{
  "d_model": 256,
  "n_head": 4,
  "n_kv_head": 4,
  "head_dim": 64,
  "d_mlp": 1024,
  "activation": "tanh_gelu",
  "norm": "layernorm",
  "positions": "learned",
  "tie_embeddings": true,
  "init_std_o": 0.0,
  "init_std_up": 0.0224,
  "lr_head": 0.00456,
  "schedule": "wsd",
  "final_lr_fraction": 0.0,
  "seq_len": 1024
}
Each number is 128 + 24 x the weight over its row's rms, rounded and kept within 0 to 255. Layers, rows and columns count from 0. Numbers have three digits each. The size before them is the row's rms in percent of the matrix's.

# layer 6 MLP up, 1024x256, rms 0.132, rows 105-132, columns 0-255
094:172121101115148111125114167144149134122133089081127158141126139140137091141122095141123163144126122116136119162125130144138109130124140132117119151165093118153147113128124165144147161131123100128156068124143128126119121072138133111165084150103136125159133129174157160098123134166142115107144102155169186122134159134140138096115146111159114109149075093129126149138111123114110125126081114101121191080126142086141140148084090121128113163146139100161084094138105139080140147156103100114146127164125167114149134134089131123091140132104110153117100101074113086154163143105124145159121125117146115098148114095120101148147163143140094126129164153146118125109116119101158088139142124094084151154149120107081097157136119134097112131122110164129156104138163126108176091163142161
099:103118125152178119108082127126110129132081133103155116098166168166116100133138102112088112085154116143139127130093086140119143114162178151093085137159128136121086129138118080137133160129131153141095119082128135139131169139082125111117109138129163152132121149110135151127111109127144148134148122145167141159121108066127117106090103178121113115146127136166114134146109151109131138117138077109114136172100187141168139084139176070153157198179175110113111152146142125154154107147109132125134153114130139114134126147116093169089148116128131130137125122086122122127125154130119136108124155136135105116104126150130123084132106157128114146137098097120119141159173090140139121120120069144137108147123112176117092088104175107130123130127142137154111121140112147153160132103099115
100:105131138122162138102151115100130161173108149148135136122136135157147112097146142128134103129154105137161104139116125136102117106144167148109118145113095112122122150141161099124087166153106119123113122172125119122138101121125131132102118153164107126092145138091117163144091145132121101133098116133122103150118101160150125086138112118125131159119130127153112152150175130136150097134123109059139157141174152094129144136131118174143158150123151176082134100095089135111138127132177153134117145124146137085165115170117133155147111128142121136108095160111124128127123082116142136121112108170222146170116061129154115118144089149152132148129164124150140154130111090146123117161065156145151112114112079081085147117167114093105102118137123102101142154171103102109123120106107121
100:114128105149093132093127120154138086105132155152116114115102107123184113111157099135139088132140133171110092116115168180123137162183154153124141153093116088149129161153158142148146082120152118146141153109175137087082140106150127083115115107152093107143136123179128094136151133108137122134147140137145147177101143094102148127177129109169147177083147138105100125113108135138112116142129091111112134123109129116094110139097066136147114166119148110154120139146120089132088127108132145110095128101110135137146132141139156134163145115132107122169107113112160101137159126152195157145130160129130132117138113090109155109143152116145103100124142146132086141111116090149135152111083157134154148105104116121075083131123152148125136160114134152140135084113174106144114096148100129
096:118079125105170165095135130152130102128139140135120131109115105130138129135100158138115157128162167151121098142150127119142152152099059136128118117111110142182077137134180150136141117146105148117119097083151126125149144130144171138124140128130176138181149138097112130122137133128132147142112130122154136110093135130098123135140124110129124124133129153127098102161169103143111178139111111093147112133118106059144147133123139096099107147143114111122144094131157129181157127151108131179121139162179162116092136152108152160130080127113130117113135126102147090084134089109136162079156147108129110142109073100151104143092119154202155154099088129146150124123126174130129138124136108108124083147143101090144168097105080111147144132096131144142146135118140129080121101111140147
098:102120134108116111119083108130119078123091117128124141121126140098081139155129155123104089131122102146148116145119103082132170085122173094120135152123154117070113113117157123144138170130117093175139142130128147160109116160097090145089141127132115118163158146138139177138145131092157107130146163128156178132151150141135126159103144130172093141132084100156126150108140126109132122123100172119112075130115173141115113107110146138097142105196101096149147121146168080115144135098141116114084109149124099131138088146126138139148134153125127174075133128125147112140102192157146120092131121087147150147135129105091107113157088117121121147098167127140125115097138135149135144086179133131156141141127161128150157091139146138116110133113131105120179099108094114113115141152125153
101:124080119156141135135139165158113099126088110149106104155127141121098140088093118155123099137109179101143108130080168130155110107157124114165097126102107085108143150154109133139126110141131112095139169124130110130100145147116108109140125133149116162126103141105117170118130126143168124151132101132118108127135097166116148129096125149098117162125162110101115158118128182166156161140116147138130130149106128086141120156164141108121164117106160138129119131103123107171131125142169184120116157138131126106143077083095060133112172156089111091142107158142112129167155123193156127102165127152129128113106139109097130097111127121093133112147099075151154135151109117098113153142139130133152130093099181174180139110106168151098130167136102123131101140154135126140114133126160126
102:097110123115149141156119085129123120146125145167103166130166123121127135125087159100128086128128147168098154149160104142150148095098135165154133143081133118087161124147163106130104099114155162109144129146149106109137089145195156136095120144133118145122161144097137176124126089140114099166155149131141113108117161090068104137119110128128135161120138081075092124152141178113116134169140127127102115120120107119117107157078168141128122138108149161104098078105109127151084089098130127080099120117165116074154135091121160097112133111146140143122098125128151144160146167133147140121117127143129163131157130138152102129127118143134123090147095092158121116131125091159130092123133107170120136159148129106140189147119181112133161131159126109137142133129167112117122102139128128
115:135164113146137114106133144124136143128114086098116133138153125090112083118130162123123141151128115140091135125181128087136087127088130136115157133083093140094137128167133127138116142108123092125136114137141102116143155157129124129148143146104129087096171133092122158106142158163120119085127088134117182122140108160176149144138121120148155158139122176080144105133159159105136141115146123133137153150140054161106188102115119110166152135127127167120132103109126143134196106145104149122103131159120120112132137134133145114108115154088118112117143119145136132137148132132105114087099112150142147155139106076117162139100172139140134174112093128166116104120111134135130133057100160128111157179124125142112116157109137091101085137086181132106083118163132108120095142136091137
106:139112192113141136127143135140107110130157125131122106126115117093132170139116150140134128159128136167166186121100114095100126158130122153148139151104115098152133151125154169117106113131147149101119151167168100147091119142118122118132130124103174162149161128127115109110146136191105107168103122150137144138102140114092127140112141127117148093054122103109182154121120143146101119092119120132125106130075104153093114138123131147170120169139100130102160151166101137123174126122130123138147123121155142156102157122118154157138092100101163108102121160103143147126134112168147117130101079161126101118174106128122071128104096094134154134155129173162126124128123127100162122128119124096130122138134194135131089089157139139117074123118139167132127162110086085106121114091095113
098:107099141158130117111078109124144144084097140139155103140155100133160142119118108149137134154119129136153064096180123119094133128139131164131121145138130124116089123132108110145169111138101091130160143150148127125133136145159134137120122125149166133137136144091144159110142165170119133098131130119118153146092092119120149113101135158131099134077122129120138144133153135100141111144124133114119165111130110142132148090116178168157150168131156179070118095110138099127134172106114114139140159136060106122140092104101140154171130114086144129161147130097173143166089122118095081170092118109166114141155181086129091163182121132091132139172141100155135114167136117133117117100100118118108133122163149105093141116094132102137130089088105113122110153125145114159120147133097113
100:147136170122118111146104160144100136101109136133158136155148164095159100150129166095129174112142151141153158117161108135159168133099115140093069137120105096111127094128158099103170114158109121141146117114154144090170157117141133144104119139121109136136167076124136170144137139111110154083134110103111097154149135145156132160162126098105128144101144133076136083167132095168119099158073086134133155091132165127119115130083138123154140127113154107126095140098138155134126075138143105143100117143162117120139142100112113091117126108157116170145116117105114138136121155137111105161097100121088153100135108120154143142099128130162096140131115150140153102104103152134088120113153116141120180088148140129126170147099103129145183124162137157139162113092159143125083152137107135
096:152163149113129136133142125121125161116061096167141154109115125134135110110093136129147136135103156139148126117195119128129123107128091148130127130137131150119114126101124156119083111091157141114133104141137093152136097114163147135076111122127098168101107140136144090137141151121128138097086081143081105157138126156174140166113136119142116122149114118147152106112168124149132118134135109172128151165168121075122158128083198076149117110123111119136101160132101131105108148100150132111157185127146139086158134081123105104147140126131119145112146148130158171133142110120154160160144134139131152125141147108104081160135136191121157166142147134140103104156100109120107099117141095117157113157098148117106123154151133126168168115154104108072104149144119142115147099124074137
102:126138120136124187120129090109049121110124100135156129102157137125128114118132116089109185109113130130155136086124123133107123126120091174139114166131073096077131106119132133097140157107145101138163159119131137152149115166135148119120106160102109132131128125138148122161133106143158145143129096135116097089125138116116134112124136141110116142118106163081113117146173090116185104165124117146164131101135101170167151175086153140131135106097124148122165112161138132117119145124100103096164135141134145143132086137141111132142132143175115119158129165126151173137100170128150131135107094108113127133104093158106107129139142130119110179148084088140155098106116105147079139190160165122124154118120111113141135150122123138075131083142134118129133100148088160083127097138167132
101:142134177108176169157136109120148100094097161150138178150124138106091153133129150166122148130086091121125125114121147099121106137153114158178117114124099128100147126170112099107103148105165107066104117137131105113145117122141150136162128121116143101138140090120146125126153150122104141131084111138140146133140150148129092178118112107140125153078095112114091122144120078186153069125126134111141138147130086152114165163113136134092153155150145157144127175135150131149096143135147139146142100129142101128106139103137124082184166127128102174137137131130101130105168130119116144114160117175111127100146143119138132093089128143120134092118144092122123156139157127118152104155109134104137105106112110110153131113135139125154158112129110135162139091152122187081146138172090069
099:110097133118133166180161114116124139122125161171153146118099115143094133136156123146101187101131076122129142139113119130127124144092180105118152122141169122153183171133121162104139126118175123135122158139104086110149074119123171101118131095140111159110099151132153139137118108098105123150133093113191146167132126179140127116080119145128126101116107144111126119117133190139133102118065166151090160156125078121121114132121143147175074173102137146120113128139111129109124165111122092145147121060139085125127176155089108106113099097143111130110137136136138130105134153104175119126121103114153112157116159123155152119171155110136100136127095133133131132157162117128129123113157098138133106103123095153168109151085128128120097125124096127121122132116125116098146143142127118
104:094158165121138097144152154177129117112091138090097121148133123089108126089116134151077122134112191102125158123105120124081153154133104091176161110089122110131128135116133132127103141148119109111103099166161166135144126163117137102142134167120075138157130126129132119155151127105117089136128106116109117131192108165142098166125133090183107146135127080138164119139143169113115103139102156112108116140143137147122136136137145167136104109063112083150148140138086108118122130122082156138167143100146109134155106159123131122146136105088120126113093120132121094149096130145126111098127124117146182135094154162157133092119156108122140097177113130128126179154113128162135142121135164161166140114134191121113116104166160111098135110118102105127119111096137124138154132147122113
102:076176160163154103122134122141080153162140129126132182150174118152105144164071117137157149106122147143121119136107127159088137134087149175123116162115100155125115102097123106138133126131102174130166121119130132136118086140120148123110122139124138127112134099126101080143162127128132162133141085113121083126147121143086173113109163115162072107122129150097136147140148119119144157103103134130150114100103095150128137098111181140123116115141142167114144130137124113153068143149127119130116119114108111108112197146159161110112106098122123148094141144145120103127137128128138122156096109081100091132108148129124145165105111086139128111140144158099142058158158172132145174181100103092130108160169139110158134128091104115113121122130115123125146122144111135115117124155130080
098:137152118108180163086105149157135128113082120085094171136136144137136132154145118078142156112119138126197089137134104157135152140104205144104125104134087094109108137124138170169147151114108076111091157134138129113118087127132154120132100110102128091106175093124105191126119133112139134127122113100151106110135119129112124141146118096089117118165150137127123148134133119126127124122135107107125147125125127167128102148094148156138147139072132156132116103139138106124125152164175139147129150125124127177098145117170135130081154106082128136154132084157095099124129099121112098113156139135173134154102162136136127114118118087164142131202128129167090126127123130163110102172098175145120125119104134151119161120100121118095141129154106121133137099115125148102166157113122116
106:124175114138139106071108095099171150137107115082136135118109137152100112146136101145160145128093103098134116162137125138132155158141153124151108105113154134123121081144134094167149125103105139116183212116170113154136102101133113108112120113134116111087105155162074119077140112149124145130115156127129104131135145181125162125142127097113126166128121104139139162142172096129110162154106130167133133122124078158169118115119113120112125121140133183086084122135136189092106117151114144139122117113138107113159145113139129130147122147082122141132135157129110143111101153186130130124126136101174120135097138126110099146165117149101145108147133123103148159123135115153163100116154136102138086130112171089102140100124129104145145067158109112117130125130138156150087087105139145
100:121101112106156142087102149130145186097142120105153185106100096094071125121131176131139137121106139118118119132122150129118108113125150131135143154107133152170113104109114078106155121097131151141152187096082088170137101128124141140109094115148135096116146152124116115159149118142170109143143121126095155145146084124118098118118151111132140135104189103148103097156105156117127139132152182081149110124114151121142106148107111117117108116135144131146137151150097122149154144075137135130193146106118117118124120139144102102126134125150160182109126129116141134137156086109066145133169174136142124093142048112153134103152114137148090154163120102125101128159100105123164134109100088157160126153111144164141144150097133162139127132143118120122154154133125155147125109153114130
104:164133160091074144093116112133129101090113161132088161112120135106156109151147149098129107141122145134135137121120129107154099112158145169134130128081106135145092104157096148157134150122115144114126108108130124162123126138139111142142162089138143137181145108103108117113106155145159167120100118133093119147131140098158111121136173109166145108156157173080090137115116131163132120130127122159112118147132109149140108138101135074131096145092175138153148156105075116120138144114122141122123111146117126113134150114085114107109089110146160127145141102148171148112126151146129058120107133113093141090121120169154147094168150144125160155123123161142139143127086099129092138144072140115098127123072141136121155133131177114167137123164138139128132082084138120193093134102100151
098:128122122085116164153153095158146104142118146111135147162119121106088138129100172151134142089127191156146153170117101134138133138108190144121127134126081141163145113098126126100135137125118076128115112118118140097144109129144109155132116111128133133093122122145130147142144110109137068148117108114148158134150107130087139151080102163175169137115110124104112148177163127166136154166107124114133137133132108081145096104121115166138128140127060118140155099167102079155141134116084136118104114131153110099130111125142085161123155124155122110125097126142117122088093110096101082125108144146150139154106146120106139111112144103143122143123128126132122122113145159115153101148118139119168154099119142169192133119138134082118174151166125143154151141118132105136135080136184190
108:088119128161130136141097152142132131105045112148139147153145148115077111112128113090109153142085119124171179137107156135153153130071104135108142177129122137116129159096127089110112107100111151119078135136145109139120120181141188137115124098177106075092088117144156147135152136136123124162134128114151116143142106106130135115108122072090162125169123153106115130120109165134132143133116138112126113150139118120149091119089177111113122127091135153143120119121118126126166097121138203146146116138140148172133121119148134104152171154130115101088114122143147144123105155095103125100105100152084144111103141096145119100168133137116141163172166096165123133104135084136147129129143089115153128093126111128098175117137158137138149120093152140139147124111141122106154103127115112
101:096131120128137109140113139136136127096191108096123106094175115165133149175128158123116167125110145135154075140157096128137082124128107142120110122139086117116148138126162168091107120124144155102118106166117124152141154146115093162171128088120128098142116132139133116148148130154126127112154168096108083095108153142163115106142167142117081133138089159080147133113130124103145133132172158096137121156139133130103093093137083096132141077102176127107103089164143152138121118125128132138079131092115078091137110127144144135088112124135139112131117108123090098151112107128112131171127132096136114173099082144154129103140094106105148147152085087132165159113155138145102124125112159170135086114108137112101112170137123134142134164126149133091128104140078144138149155150123136
107:106114098155141139159090113108105185128123145130107159102128099143117118124118105134163121133126118121178091094159119146130122079134120127132117096085132118098139163128156109091148132143113160125170108107151160110093098135181101136121135099102150077112140150133103146133098081114123122143131099101082108127172092138125174110121152072136112084134133144133125132161115139133118147153143148135078104131118137131114157075163138157128201168138119085135146132118112129164151134151138128144161124114149130135140118156126100149102156143123168153099097134149154120133118147160124107096125139110137102157146142102191140147135123172186083130148138164092115119144089123138134098154102101136090068154146156117157137136106140133110137158109133110112121122136146132107108146137169146
109:107114162109122120124133098107112152160147122141137140144134077160173077153097119126132097132110156172140080101163136144115141169142117127098126158108173151128178134174092142136151160088172146114139089139140146161156095134106152103139155090129111124093138154135137136118152118126102128127106117102105102149119109127105148147179092100163115123117118140097143169121169109169105172134133107124130133097104147135135161121163151134133086125161134134102132100170111130132128102159122085127143156164097120157105156105177105139125131122140109136124146086131107149168115155113102148145140127153147134139104121135147134100078160147110117084106111120150092110090112105170123107101086177082142087095119120144120111126120154115131131125142091161136171111144111083165124137115135122
106:085156128134137124126105138084121109169170128115158083132105145069092113109093115129125151102097156112125171136158076117114136097138131139108074136143134132094143109182117144136145112106135123151103119128133152127128138132154146139125115133157115134108154105112124151142112131173120137181138135120131184157150149124164115114135152139128081140081116145072136134143156122096115160134097144097104148106116093113173112121145125108173119125150106168084139172162134149141128123062145130176111138122113136106107181109177111110125112162144163128149123106109086137137112108124098120144111126097105143133103193179140086156191136158131139124145101105123131142107124139147122109092141121101122143133122115096118092127125126108126127111116149140148103135105117121111104175165159102
# layer 6 MLP down (transposed), 1024x256, rms 0.0344, rows 105-131, columns 0-255
094:076145122142129075076112168181102146158151120165152106118102177098132096134128166171155099149150074148109151118116119131135138139148116133167147120097156163128154109117121089120080112114116137136112167113120088138160115146116107124134105159149136074092128163130099119135151104162108120079143166108106157131133140142118131165123116105095166163129136097158163140135098125136131118096132140137111139160112097142157143063106141136090123149097081138139125157095109145125128103128124137143178089117100074127158098127134122100157135135107105153152123122104164134125107120132112143113119151120138141147137105134130128148103099119138138104131121094137141134134136124152153155139103116127159120128111112143123113177152188139063161166108147132082117151152134112168113143134093102
098:130151125131091114154091152070131113115142160149137119102100117119106209128139119137098119127118150115156127130162165108125076127165121100158152147111093156134169133109103115156120136095128136091112081146147110111138087161166154107125160166112154149115135117132133138162134154134118138166158145128060124101107116140092140125133160137092149184123141188110110139161137146129105141097133130102141108124109139130079102143114101147169116121094089151167103132140126168153109125154131125152124147159127076145069138154122114116153080073130111113119138128104147128108099153125092110109135149131121168117165143104122108119146149128126108143136129116133093108139125118134122157151148123115118158132141185109155126182123127139092119100158118139152129070124106096121118153099122142
097:136085113182157091145106136131129108146093141117107130149092114105144113144123142135092118100140147130118102126148063177117113177146053101127121091121148087119120110161102136175167114127153165156132158107102114131124116130174147130149128153099156120152117161134130101097124128151127117149092115168104146153114093131153076180186133090137120130106120140126126156164121106131132087135113144135123130079110120138088119121136129109115113133104109152147146127124123171173140129075114148124136105124134134128136125111107138121118120143127143116154123117136110149113113162122122137113076147113128139129118128099116184124111096137179112140163149120168091115083127144123166102092153088182127102167089112160107138159124143126126112142113094129155123167145119165120137138191120123
093:082082131102147150126109137157114138110114164098139163106128164146101159145126149142139141098180137122095137158105091127134104120124129136110154165146150119156091049086126138070141137114167154104146096139149164146117121135131161125158112131147102128116150116116161156105086142124181106119123120125122127116158109127143161109079111121138112119189122104130163139151161129106117129143156046131103146103142169129091109142169117164133141119122148130091081109110109153107126162122144133165166113102136114135099126124152131120131094147103139112105148158105131067174089119147110150160158115133103120132117086102118110116120158157129149127137148122151109115121134155095126111138165162124123137100168125122111123093136124122147133100129151182117110136096103137128136147080157138
092:128096118129114078127139154138152160102139154135165115131162114166122117132168077136147109143116155117102132148083143185138149127137139110127143152200100115121132143134138099120169140148122143133153149149108114143119083119124127135098175070168143090176186168139122123134100150139124110129183106078128137118096118097085129109149137164127149101134133085115136124117081145111113141151111124097117118128127112081139094116119125133100087124168100163148120140089118163169108101134134160153134168125118162131124106092113163140108108141167113128137106148147105100162085107101123108110147140137153097120118131109150116088155145130165103119084089149130110118150152150138093159118139127165172124135078173128130135134109122134143128112129120107126161117110140130114095131122088152
096:099172101162098128128128118167158143145157135131130160074136099146149181142108124124141182117140164151163123138107114133126109117185109135136130107137110108163147171062070119084141112112087107155111112098120096127129152114121156118136105109124147168119152100140113131132166161116131138127122109138157127127106108103117124116095119142077159133152137123128121127155100127136161137142135103142162179128147127129163127101123151152161138122083151142168104127152121096126127104157089083143105067123117150108104097150087143150116116125124158131130145122142111129132112106099111117135141105164089139091123151178127138163145141101167141141135145114104134153137146129139105174112141168092126070121147151149126119158131157074121133137079111105077144097113136128090143131094100105
099:133144119074144185115146108092098126123109143151122139119141164125144103119094119129093117159127161113145120186135142105109125098139146147104077136130117163151133142141130121153152121133153194094123105105154124106133169142181120138132111129102135155154144157060138109117139112100146143122108116183100145129157071124115109126129073165115096132134105096139128141127118117151158126123173144083161108095150157146158172147120136151145111084123140161146114084127169150111084158096161123118136138139161125138137120146112097107064116149132144092123110107132107121114121138130133113163148123124155105137103119099135137131120108120117114073113156130163121123074116149084087106148134120118116124115172120118140152114092132120120160151129072154105151125159164159152154135128143142
098:174126130122147150173148162120147162146124113119086133159152116107119109135122167113103150117130153132129133118121138153148137132140148082175125177130170104114121212136096081109148137132072093102129147157150072134120139109127138078087119119108123098144138128115108138173108145133171141100122104148139087124120099137151152120091134136137105146132095145133151138103082111087119126108151127141136134112154125088145108126138101137161161112137131157116143105126146192160089135147142166133129126166103142126155075133148145107134105129133135155122130141078107091165162143117130123124157115151137072125110123099139178098142130112114139109092107135123139101110113088157145159129117135131139106083120105110157080113168093134081095148111136158144123120120130117131109171126151154
117:092098111095144149119121105140113154143117106154101106156084113120140144112135168169155148115146150109125104148142093141107129151105136143143137128104144139129103140185136147148176125068155124120129083122108136120144157130130122145118072154152125115134139153081125141182094178171157107157149090130127115140113108140131119101130089111120109131163099139182148104170085117140126155129140097130148108093140093137113120133118091129114130115102102127143164148153161103169154104136107163139134126124151124126123125131132094164097141126149112160133110140136116082194106158156111116149130109150098127164123110141114138087154180134110161135134059092140144114125093157069134153125125104123121130111102134145111117112108130168101132112155137126125105079117092129092133136174141170
094:134125144108157153090131180137150129114147118155134183098123139133117108155126132110168119123101140141136068096164154134129105075213121153118134118088080089140155154133144145147092188142167119098145139144092150071102141090123114134147127168138126153075132139148113090090113144084121127130131145121096124130049110095097110121129137097136146124128132102158119111124077129110169112135114172151153126139145139156131153122147095125163133149109145129148081131120118150102100105135107145113123130179124137153124097126106112108152153126155123147136115108114157105140166168101117131113165110119126115123117121138149119129129115118121142133096141125149141122147155212118130123133095127164101119113101094151126118117130082132136134130087129171131123161143136141162139104118127125
101:137102148086095120151091140082147124172112151135143077124128154107108147116114122117129152092117177145111124148109179126122088096142106097097149160146117107129092122095134139114142141132112139090156180133114099120143138171146162145127151132117135105096138111108149138106113119120147147112102112134151120145130113169136141148127144130140161161113098139103096213102138118111102144121107145142145121089090180142149158118117147177125076102157126158152150110147134123128113122112174155143122117149120093127113149122194098158107126105148113091126111141122136127116140118088117121093129173115120094147123133129138112114168150095166149146136099116096138150122128126103175084146111141148090166114053136148163129109123114129108117109149123142136126138186099091135139179120135114
101:133117133118125136162149114131126119139141136149117153105080114119149174106110142113112119103105124096170183130156139144123112145150168133144156170107126123092147140144130132119112102168149174115138149127126145103126168157143095132175101125148136094126085125110102124097145120174123133199154096125124126119111085094179143114123087152107150158093143098124113132140139107115105138143095131159169134123158135055099162140084127129137138150113135113161130150152112119145102091074072093114118166090096092121144099110128100148163081098095122093124132152153127126122167122142134166119102146134128142125135103110138104120112130142166127147157092165142110129139132161097108114146114130147135090127117164167142109129154129173097090079147123145112091150130119111132108135121121162
089:118130130151101146127131101142131170189131154153139109138145103112164116143144086122127139121134122092111108091134129076106148112121118133110166144166064083124168141133109110167189127136127116166105134142113211148118133113104083080170112197090095156131110122109113140133119148130132101083092139136127120142107109095119119117142139112107162118105149124115120132115136118110129094111138153165165144104124118132149089107167102153137118155119135083106123136133138176118120134157109112163147112162107158140106089119139114081097122127080155178148127122140127151101139158128132099103128100091145101141157137136099135150113127140150092143113135155168151133115102142144125162140122148117113117164134119115122163139084114155140145112110120172136148073120156131105117113162110158
107:111134097072102138124120115163161116180100116100167144181102138141129136105156122122112131155111147125135119145153103090124114117136160138138149166132123132134147141081132107084157079099184142170120134108141135132172106144124106116141143065125136117126159087167121170119167108121174098155115109083118136159144085126109175122082145115120126101160119157148127131083154128111110133110136131112106127146128133114152072149127147137124124102122100123121124095068082111140143147151118122152119132115150132128156133102137104150174141131131124149147150116126148141118196107136111142154110106144077151120145164105075104147167113087116141150141151121139118111116172158119110112123159073148117136157160133140146122112120135096136127114128066084112124155141159146133136126125127110
103:115140123137141131127094126127123138123114156123094152131129126147106142115136137130123147170128119142151132126136149145170148149157132142123131124124154145145124138095094165167119165104136145112148113089153139126102105100071069132114127111097081172172106140126109161131106095109123103101128141138159125104093134083107154056153116128139164164143151118168177139170111114121167139121163152157113121118127065105184137131108087059139102107121111121147114152113088116140134133142104114165101147128111153078104146098121152146143128137144114175135081105149167135120133135170168089082155129142126080160111144113097134123147129099137130125128143125167109094101085114153160135144105118107103123115118164113085140130119125126135121095158170138131137104103150168133157136139120146
100:138141147122122108107124127099125137142095089088114130090148174123159144127113135124134081134109102146126110133133043113119144120115122105146139120162114128127161137143153104156080147124131145102130112134103103164135169117102090119117142148079101087159159106118106124156156132142185119107150133127150124115134135148122139120166122166096101097137128142123111122167132110142091137117142116117114155168154164113156155117103160136102169150154146102145139100063129114111142136117140109115100102173129129135129174089108142146111132101112196100176060153133148074124104159116115161113132131156146148118125093092159114093143131186155098183131130134099154137114120127142142119137107132127122143137124120128160158135161148140120123125113146150114090159144154089099139135138123078
094:144097170127139111161147154119121146099115138130123121103143132135101111147140097111093144166123140133141099131126115112178202099111127118124135084156150119109145105169141108111144152121147106154126112115128114113122135153183140130094143118082121122107145153134152175098197178106132135127122125126107095150093143147147174140091135163111124144145135143153132106125108100145172141116139122115111120132117124135103122134140095132144099122144127145134093090122150156197129125184115130121173092122114128111122111105115128172118124110103148136135145116142127107115061158118116182088181107109149142138106069131120141147124118097096100075152115157150116132149123123130167114141137147120159101084115095131109134099143086133136054160082142104160143145121129159129123132101141126
102:179100138097164117141106151086106149099108159176167142173169113159157115161131106067117123107133118081154113115148121152136088141126097104127136141124118122150153098109139163094130122087125108108183123141143148157117172159126091122159140124102110123087130163160137136123148133111122114166128129147126126098108117135161099165108135070107121137151106120135099131144152081111109162123138156161076133088142107121143088122094140103147143092125102095132153133134140152101114129161115116117140170117117137141120123145089129128158093170097166104159135169139124129156113108130129120133089133149128127145139151093111098134166141104126104152172118128144104100122144140088143154163095139108094124102191179160134120107091132123122121112164160117106090107131149145111131140144117125
098:143126151094094105124156126149101098133170143169086154169149143099100080122158112116150131150080132126149145157139120124126132167121110144171117112148142135085109161134136193144125134114073108144105111137147169150120167115166121134128101099125128118120096103117099093123119179118122162099127147119122171144107162118135151135133124113123154120123145069131107104139079101131093123133209134128170118112111147103130157112145088127125153141141089107118112113099109138128132165121107091120121131133141109133095154141123114154107152113096132147101126188115123125087120086142133136163085138080145144121119117135132173151101097124109139099155140086135086168143136154094124121159108148137182113076130107123164105123130118103144133126166176157124134147130121133140143158120127135
103:102146095154127128096136082110154096158128202125129137117092157131082145152101158078152099177145101123138111125138108112128156105125129139098129105170101080147124092112150131127126088116125157110149127130184117096160146115144106115109098146107142136117092097165101145112163109117092118117172141134169113136134126179144124087107108109118091155145087103149101148125134102121101148174126121135135143135074095107158158109119104117119158126127138190116120141142132120130081092123129138145097104155126151150135148110166147136125140151102140131121087136123130150138145147182113128145166113147156136087138135136117117151160128169120139121164152139144122142093131126120141126128129147068126133092104099094157153120120115117174135144165103123116131160144144116079123093125156180
100:107138182133113128157128128147100114159140140149099113141125131158138088099106152137126134132139106085143133120137162136086121166151159138163130096137074105136110110138143136109143126132103098123104078126120143137117095113108154088144103118163107108167120119138127085167111150116117135138093123141164122102108119173149092130101115105128112113120065143131133129123071120161125115133172122120129119089120154142110163087110138171102142143160151142143130203124144120109133119109101164130108189131122144105146156163141112133081142137173173184072159115127124128113124137127114126090107066150177116144154146096094125150134115134118115174124120132129127131123157134172151126133083113102167121111090157153143162120155124147141130094092106117142128134165118090155126122117117126
113:175103135144124111096116128133157099104096157119109120092098107108121155143135157145115087132161147118167124113110152142128123146114096182189143165121095140112120137146136156130108137119143115124153097136143190159129173140123105150096126114131135132168114117127127104124127162132168129131122141141127149101122126144172114111116121098132127106106115118115099072151101130140145155133144085131142099138143120118173062117104148140155119143139117155136141117113145081142156111130134122096146169129153109137139136144104109119125108111102120113168148125126133172105134159118108138116117129110089107120113115152102099129130138073128148103186154114164165148142142146104085122152035166151128141102122142113106151141077169114105118061127149149115157128131146149174136113064138113
105:160097142138115169142149100101089119163112145092134166119150119130159133138130145113114075164134159125114116172144114161131158120097156103139136129130143150135127142152156066128112123125118067120121144151131126142095139117188137132072114139104105109109106138155111128106108146105104119085141182141140143097078109098134127147151130120169091136141148127113081153146105121148120121105127111121128123123126156140143148123113108137114126164123154141117119126117129137106082101108128114121132136157179118180152130101141134133149171121122146104169152131122140115098087135136202103126161100148092149111070132105085075083133147149138136132075109142108120165123129146123116106087141186139149141141112148122155098120168137119115097149112133109148147170104147129132084157159114148
110:153143120123138119155133101128172120113158114101061114117134136154160067102101126116164143118130140109110068132147143117136064153144116123114115139120105137167145138174147151136150156147103098134159127148141118124148157128114082086119101099120120135132137145117152154122161107181111162151156068115099136141122096135156116159147160117139098116154160166157093110074142131121122149115141169108137156111111145129118138115138134137144086131075173131113163107154148142115143096126096120081110121138105172125150143111113092128141099156159128136140151111126097105140116126111160125131114181095136136124101128115098094098085128125144134111140112142162144132150157092107105122107138136152101199079122121128141155111143155119101134167120132142149083123153131142117176118094142102
105:151131168106099140103136104136178153182147140113152129125096168123113071108112104154153132093115150096107132132085167118143137121104116109123122141116153155138129123141149130116124188126121088106129078101124099144078122133158152126122169173134117109077141111137125159118130075133163148113118132096089099092131109146111142171130111127122143132121155124135135130115152109124100154141121133120120151146153151117154157114123181112117150105144154075124118089104140129101155138135171073119161125148116101135156132126122149153124153126121134085120172101135117181096117141130117129122149155123113103151132092158097103099102133148153135151145168172120099070141129161162132117168066136141144138134110121150112128153106118123095133155113116144085132142131136059123127151100169142
109:103105077153109148169099157115120121112083089066128112152171128136102144171110159114136156145079144152146121157113149138104110151153111123161108131114124155105100128123120109159143100109150135159203148136146114128114168100154149158067098160127118117120122118144149105101111124085157111100110150091143107137158090129128107111128096147127126099147148173166141094142175179138122106120159118117085127161116186133122133159158118149136131147134141088140119124176094116101138154140131131145114098135147156110149164080128127085135117164115137117124115132143115133108117108112112104087134139134116179134129100152115132111160166129115107096148130072138132154140180173097154120135126101123095130142124135082131111131128104118144144136134137128105125138114138150140087109150084122
114:167140120100123124123133140141149123156126110120109149144128121151182105152115111152127140136151144131108127127109178171139156150159128118147135110111149153117098131150135137093145107136119136130083147146167129137119130154112110098153127142137097138152111108146137151122158074137098161126129156099089162119079111077131151119161107116140147118144126110153117137100141087114138107123154143134136180117111127174146112152117110095102148124128144111100124116126141154134133125161115094130143122134125133167166052117086125147135141154125107183089127087086045114087113111148121152136093125092139106137102110152074134151066137115113095124094150149131156139095138144101117142117186125179132099129183135131131142095116104114109146144158133179110161134147122142170109114108089133